config.yaml
n_head: 4
head_dim: 64
d_mlp: 704
vocab_size: 512
activation: "geglu"
norm: "rmsnorm"
norm_eps: 1e-06
qk_norm: false
bias: "none"
parallel_block: false
weight_decay: 0.1
decay_fraction: 0.787
decay_shape: "linear"
train_tokens: 367000000
dataset: "wikipedia_en"
Each number is 128 + 24 x the weight over its row's rms, rounded and kept within 0 to 255. Layers, rows and columns count from 0. Numbers have three digits each. The size before them is the row's rms in percent of the matrix's.

# up: layer 5 MLP up, 704x256, rms 0.0913, rows 256-272, columns 0-127
# down: layer 5 MLP down (transposed), 704x256, rms 0.0862, rows 256-271, columns 0-127
# gate: layer 5 MLP gate, 704x256, rms 0.0879, rows 257-272, columns 0-127
up256 099:117133094166151088107138095135102145121095088107131079130108133170120124131117145105060187124167153156121128129154113085099098127115168163138159158119163111120128119173112135170146115092170143182141164091142118101137131116114127147147093183127110106119124101168162100143075144149129128140109141148132116120081092119151129131135128133113114144136096109096143139105138117122139132144139
down256 099:136081102169127106141116111113139180102133070139115134118114120156110124121124120132141129103112131107131128121131107100092123142118097157158094115123130156133175096151136102113126116135127124124079123101130118143143100096123104111205112133116135121082097114119146098132130083105061180118124109137101160153150146106170129084116090134155139125127147105092101124110109179155127128111122
gate257 102:142092131129100148102144131165096131190143110140092090140135142110105142118122124075171098135150141096118151116136135140123120154100143099140152149128076115116129106142149131100136161098096148129164127113172138098123152129130136119166132140091138122153145112155099135125128115078156150162106126133139146144111116131124146135116096119124152098108152146095104116123117147117128129121108
up257 099:126130156157120116128100094095127104102143145127147142156120126143121133118121110125103100138159132138130104123150096118135106131118130112101094117153144119135137140147093143103150123139127134093100155088152133154106126111108113150185141121143158123101189135097153140135124176157128090131104127121111119102156124164135145137149144158120143096126103130120124160087106137143144082182072
down257 090:132148148118126116192087109158064124150191177098126103132136166118131122125154101110130136150129140123120123098116118125127141179152109127121131149147144114069126130138099118078147119208158102168124104141072107133112105166108092110114123113139146129105120098118130123145146148143128168125105154093100130147126142127122170161161126130146143123167118143133146173153132117098116143108085
gate258 098:128125093129178129186114152109154123113170129110137157105147144110094113100112073103159094126119118141147106130098106135139161116088154157160149133077140151128120127124087094137112116164125127131083150130113112129125113099124127124104166155145134155084147132132153155157128152157152088143097086110161122138180123070148123121116106169129134155115143169150161145134141143143117128111119
up258 097:121151156103115112121080121106111087112145142099113164130141116100084125136127139139174119120169104140160130160078156134158154122095156136145127133119115169119118130143145157117140121117081146113175172149114159097104145104125158142130120119152130117141164144112127135178164156130104175115136142136124112133121126106156120150106096163098130115151101135122187090117140096143117112128130
down258 099:147140146121120181163128134114098118152114150129102113110170110137141157154155125108140128118151164134118134126114085127138113100126112136177174162138106125148138140065090103151137142110147120132110090156142115131122096147105185133159132147114100107142149139143122165141076119154159088176123119087103141143136151124154138109099140152153077123110164163103127134160096146103150151120109
gate259 098:131103128144107142166158140143135134176129116107123120141102149124116139184138137088167108116104107096144135147160114126162139126088123125143147107063102128110127131124129134135179124156127146118140128139140103125138142139162147146114125158115129131148102098150159103134123104127113137106135139087144132166147135050134083133117126119114129101072087121130141145105100134129125131155096
up259 103:105194120160128099137100141123152109110114134126123147129131110161115125090069088188166123108114113100152166109113096155082142133155148098114101135153149140184081141130095102090098105113169119082104076113123114124105145151153126177166126137136125133102173107093152122129105129164121124110072114169130112097134133142100168126144112142181111166125136113132097133131127128085111114127139
down259 101:130110109113149114123155092136144152130122102104128124162116092108129138114106083202160150139115091134096099141142126140137113151132167148118130094150133143129153125104154084117167144129103106121069090122115119183129094147100147135104141135137167129130113138120152174147069125100157122112140114120100166175118114097128070129057135145124144105088090120138148125107112125158156092131102
gate260 105:088129144109076148137073153134136101133134119123129147165175156128146101099128123132158121129106100063136096121138142074126115150114123156154131101110103154157141125109108190158086096120099145100103127137127123110135132139111129129134132154099138171141111114171104161150106160075155105130090132141171159167136150119163149179121112152141100143166133180160133143154171139149151130143109
up260 108:180123181161112176125080116148142133153080079150131114126111096129168110103134110151173090103160134121107101123128103173144102154108132121102093155103156142107145119102136082115125082137145172081152129126116125116107155127126134105175144076135132117144139150140125143160147071165155134107157096067127148139105099126118107126168152115116162146140125136111124175099126133096134151096095
down260 109:102130129132105100091140106099159156103081112083131152139128153114160109152129132157088156138144168115131117106177102106097125131135101109118143127103134161101152093163104161124123111088109109134118160080128208160101163121089133149122115092109106114142102110142137142141129115132142129107096122144072155171123084129110115180131172124148150159119146128121114139120174148135131106112138
gate261 098:117125121096132171130110127154131145121129116130113150113142173120120147131137092112156126184142108143105105110079101138191130101105155086155115106089104078075155123151104169149097132100112150140129135120118117096114110116149139139081155143094126177102146120120113104158138114097134143124128147113145148094142132107145116153115130120080101138114150138124142119112112146177122075154126
up261 109:092166142110121135154116134132139127118123123121123169101173159111115133109145132105126114125166135107145115131131148112142108100099101104136102114134110093133177107124135163149099143071088118160152109108117150086140108110160161131082133136125098168156127130133140129152142117118138149135151077141115119111125132051144150121128135150087137130127138138138127115130097176140115123145125
down261 101:192137146122125145124155126115120082152188158079135120114141136122134124144135113110092102117137132057123098101105151148165084138065104140119129149143096078133159145097142112161123100108159097167123114168132096146162090158134175106163125129102103136114114065129124132114139156075121107144162093104125112158098106110163083141115117147124135080143075120104149147136128131140121137142129
gate262 104:130118164126128138158113121089118122134142106120108110122122126190100130120122129137138121113127083128173176141174127198164106115133136149129109144139123124117084129127088112134128120151105151102127132086130094108129152129110145119141122124168171111146135149147142139137124081155139113146122109150142117147126118166119153158103103178084155125120091172114122126165129134115171173144130
up262 103:114178164114168127129083095089131120166114145143143140184122093128121106139150158117155105116109118128117158154164119125143126130140105147122105163124121115121137131148107093128133123157132157128093143157127164157190122144123125126124145120119122075139150151099085107162119070154114161116136112091115089149089140145180166110099115125166141136149091164126130097090129061128165136141099
down262 105:127146158134126158117142124124149114115107155133129151148163152115097079112106146146147123130138161124116154071125142119118166128099059115180135117108105087128130130104150149144124143130128157151123116121162152071119143084081114144064175139100150096119091140120112121158119184122138113112132137162139153158138115107118158129126166129128121132116164143109152101136123157106133161132115
gate263 105:128107116115125107126073125135124106127106091134137129112134117146083128104131098131126153148131147115156144136111080107105148125114143137132156159163096081117089102139165153102137112128162117124167113107128107149170083145097112118119111088138160135112096104098141140113139127151170110100158147151136122118126084118129126093124150101139116093139143153087140137111121110128148097137126
up263 109:085118185122087145139107140131151122113087110167100146149133154154193073168107112153149151145119165124090131150112092124106118062099093114119114143130096109136126137159099098125144099145167148131142152145146112128099105157102126117107125091114125128110121117165091129140170110170103115100107167077118133101138104135192137146158127121154134122117132156102102116092114128136167102145147
down263 101:133143088136139098130146085160139126128158141105105132135102149170167124122122111136132121093179140126115142127171143142109108160126109125087133112149156125116056147133102148165140089156126110151131134131158150118163120165120126089116098122103159157154091158128167100096092155128130128149103129109116100121163103141162094125133118159095129128111104149125140153135154084149127102120107
gate264 099:120139111146134140155105134143171139170115071120111167169132126121171142119105138110146130140179148103131138114137114158129145132070114122137163118150083109141182123112120139107077193100128136119163120147122138129126165118148139170129133100134162141146138172105136134118164113081123111130081112151149151124105094085101121147150113144139151097108099094127125129102131151118160105136108
up264 096:098108095138140108145098125157172144122108104157081154139199106097116102129120140128125118155129163102116117129132088153159134123115133117142112138148097107130199133098171123070102141103106158105139121157144128132136140148127151148105120129145169118141146140140127146149110131096111157151096081141167120146157101120112123166108117120139155097099123104117101122160139104121154093111119
down264 083:142153133132108136077172126149104118108143137122158106117106150143132132123152097114113148117093095160144143110111152109122096114153140154131112154121156142122105105151119131124126116154142128113138133098153126105121112128116108108112119122106117138121115094148113131098134135133111134102124170101113144121103145170127153112114140141109119154131156105149162158139110133154124155123164
gate265 103:086104127142129103133110137147125140149141090121134145153131135129146132138182095101131164143117144098166099160091117130109085134108158125138125126122145146103143139106133134126129149133112181131117143125109094132125136109088162145120078160140136101104112109118147110140099115109096162136150136084143120139136133127116149163144146122139091134123106133110164151077163191137142125122136
up265 101:147120158128153118128130144127163160120117169141103113184161074144128129109113150119176125142117102074112164107148111092116130089114092134146128143137122154135084111106138124111076118137144123116142136118105109109122189158115145096128097146139141133137152102149110128120118105067114136112141116094188102133093157131114065133146126095163151109126159154140096168109144143072122149094065
down265 104:143103131133112161155161136144122127109140131135146096122137139141127134107137154122153132117176135137107149124145117104126111138132141125141145094105162136078131081109111123127121102091104115136097178143110147142066075126114124112184101148101133131100107160111130137077125106123135108159103138146122128145122154122131137106155144117108160159091124140149124135124168122134125142099163
gate266 103:132098148148157154126090108150103133166123108126089134114113164119130154144107105137102175153120092121097147123117106140108173158119153083120166165116126117121141112098135124097112173143193086129137154139113091113152110176150123140117134111114169158154110131161100130138129094150119095118120144140066178127075096090138146097102126122099144099129117111143128155140136173159115137146167
up266 102:099115151116109147144151147090148110097138099134164132129127130158153116111150170084074098118158168089140136132082129128117124128112122111116120118077084119120136121138123131124146145155105162088126100158099131127092119155152098129131150110094164145092116106151155134098168147131120064125110119134151106130157120169110114131171140116141134192181080114143113140150132105119153133129125
down266 101:103174168135112118112069120147128145128126115165147138128118142111110157162114130147132134130121090094130144106159121138108128115169082087168124112128155138121147128090156149127173136125129126118154132129139071158117138136136158119141146111122150114158130173133127158108120086160094123082141136113138176148127136063124125165097112140132103086111119114151072082127177165139130111123114
gate267 099:140133092123108144129109143127158110108174101138116161141139128128140137092156112109128140149106114125126123105129167142131158112088165109149124091088141088084135080138105105111137100105116133138163117125137069094092154119151107144131175142115145122120154120153157132107179136123164176114152157137159111175099149120122118096171157134132178126112145132095136150085109098143143156094119
up267 097:100115107072180106125133102164111151138134096138165113114130154119132070095172112170078107136097131159094126146129135163145127112138175122147126144162099113120148150124102132133094147101146104145129163126137093137130163102106137113176134137129095111129092118141159118126104125153141127114134138178135121167103122107129156135114138097155113139114103110118071154145153126130112125131144
down267 099:143100136104111126147131126118119120072139123141145115111136146115126118154158138159147133090133138168154164102154141157181122111081160165173097129082144133153108129118149132160124112141115092135138125140144111127107143089147082113122094105136092109087128114103103142169144096137094134089125149121122146140102127119176111147133106139136132145157131058132133128170120148151148181149130
gate268 103:116086141131147077119137142068107116161150130148096108116107120150187168177145130123139138138135167136159127130128133116145119123132084109098126127135126152104168117118128130107150155140086138141100135145130092144120105166153094151130152167183130129093134142103134101176109122107083150122135121099106116116111080153140139174146116153135114120131101140116118074106135144134119055103118
up268 102:138110130123205110123153153163165167139132139164177119133122121124100129129124108121121108148126160132105123126118091132097141089123156102150179115126146133147110141115126092102126121158183127138146097131085110121121094120136109079198114093083095084110132137123125108160126086135133163133111123116156167092138131145160109072134153145102124166117133132144080139126121138123147135109130
down268 101:172113090176143081122142143121127126116148126129128157133140145151156144137136127111106125146171122139131113091112082093149142130101095159133108163157125182115131134116115140104112107125148128145124126119155141132135151148157104111153129157146130136151097177127165178150127144127136112124145146111157114124113133138128172130148081157118127075101105103092142136097113153187090107149133
gate269 103:137122160144086125153096175092099126169140153093093108111155144148165095136138133158120107121134126142137140127119102109116097079119137151135092129140140113144101130134132108101120118161132115078183130094118075112133118169104111095118106109113124205091176090137075152112139130083115115116093129118116107125158132165101129108114139124153114092130162117093149118097096129119109069128168
up269 101:122134112118128136114167104137123079149148138177144125128176102072125177155124157138164107112107118118126115130124154147141103130100078111109193101155128116121151166114143130128142114115114102135089141162120128135133116167085129138143148128130140121119139109134127140148139124107134118147128137113116113117083134096095126135166112137147108114099112111138128090159143096165113133106146
down269 098:112076103161100153114113121075111123139149131087108134107138121129101139122094138122131118128122130129118123129122171117112169112135135124110119162097097094145168115120134120154143179102097126136150133129154097130125113089138113155120180125143131105123128147136103144170096129148180172144140137160119155127134133120155100101089146103107146078180147122132116183149101111137176142123124
gate270 095:172131158105080192160113148157114147137116121126137134131141158149157140086160090118100081143101077128155058145156135100184130100138147131143130137057106123130172090136108097110130137145145106116169119104122130125099163120128159128145180119141126132108121135119114133168090106130127110122143119122100172146136084122089093136145111130166090138172129137099137162141123117121148167117102
up270 098:135099148110115108124154148132124122181124177094130117105115150113139175137126117114146133105159131140139120143090118170128142153166124130116126126111122115140109146153183142147146091119152143115114129106129128090185117074114122147197073157117075160132159173117145107131142191141133148133122181112142116118052141128161179117098111126162109098132148144125100123126126122115119117128154
down270 101:136108119130108118139144139150099115154113139151103116114135164141133143143137169143114103159129111161175121137137135132140112150127110098103126113106116107145073110112148129135106097139120130124135105114155115134147132113115091096158072144077113138160139132117109110131128115140174126122100128089144133165083142150117100113121118138138202138121122183120108124154122116129133097117123
gate271 101:083126131111085163124133149093065118150154147117077146186138129175187115121114082147122137141105142123131101157106130114137132107104080168119138159151104086097124105144152120128108131130115127110136105104119091102141126116110131154120107107109155126151134132132093126126173138146124115109123144120151138143107148137102130110135088176164146153128142120129106174129119147163110135109137
up271 103:161124129122168120135112122113150153138104131140148131099150121102146157111163138081141137128111156123111134118109152151132122095111145129139131138152158150137150080133162126125122113099108118159124118120107123124140128130128096071157120167169122168119129098152099144159119146149102094126130088085202122168146154119153128086121162129098099123139083130138164112106119097138147139089110
down271 104:078106118104045140070145121150109125116104098078100135093096154120114139149131105113164111150112093130144114172132155141105137165163120079103121149111096111136130135134102118106169144118125141104128149122130110169120116099176156108208154100147117142123135114139110117115106145098153102126086159138083133116115142139168093096109137143123127123168153135117123140110091123131131158097145
gate272 097:155116127126160142158114111135142159091166104150136168181122137121140139109143123124181183105095179121093116116146142129170102103119159107114083132145115151120085084098130113100118149132138093085132126090169118132087102107121134145150114116116122145120128198140149165159092121089130181123137154111171161118150139085126097147107147114109134076139135129149084114132126113131158122129134
up272 096:151113138088163124165147116101172158102132173125142132131162154125116117163117128142135136158119120127201133183164110142154139146181081158113107108130135136147106100133124100127115162178154124120121195113119127101145124116092093133145101105116117123108121163117148106131136155102131130107157183123144146156133144151174101186099150121126137141116109119124088125091151140113172130147118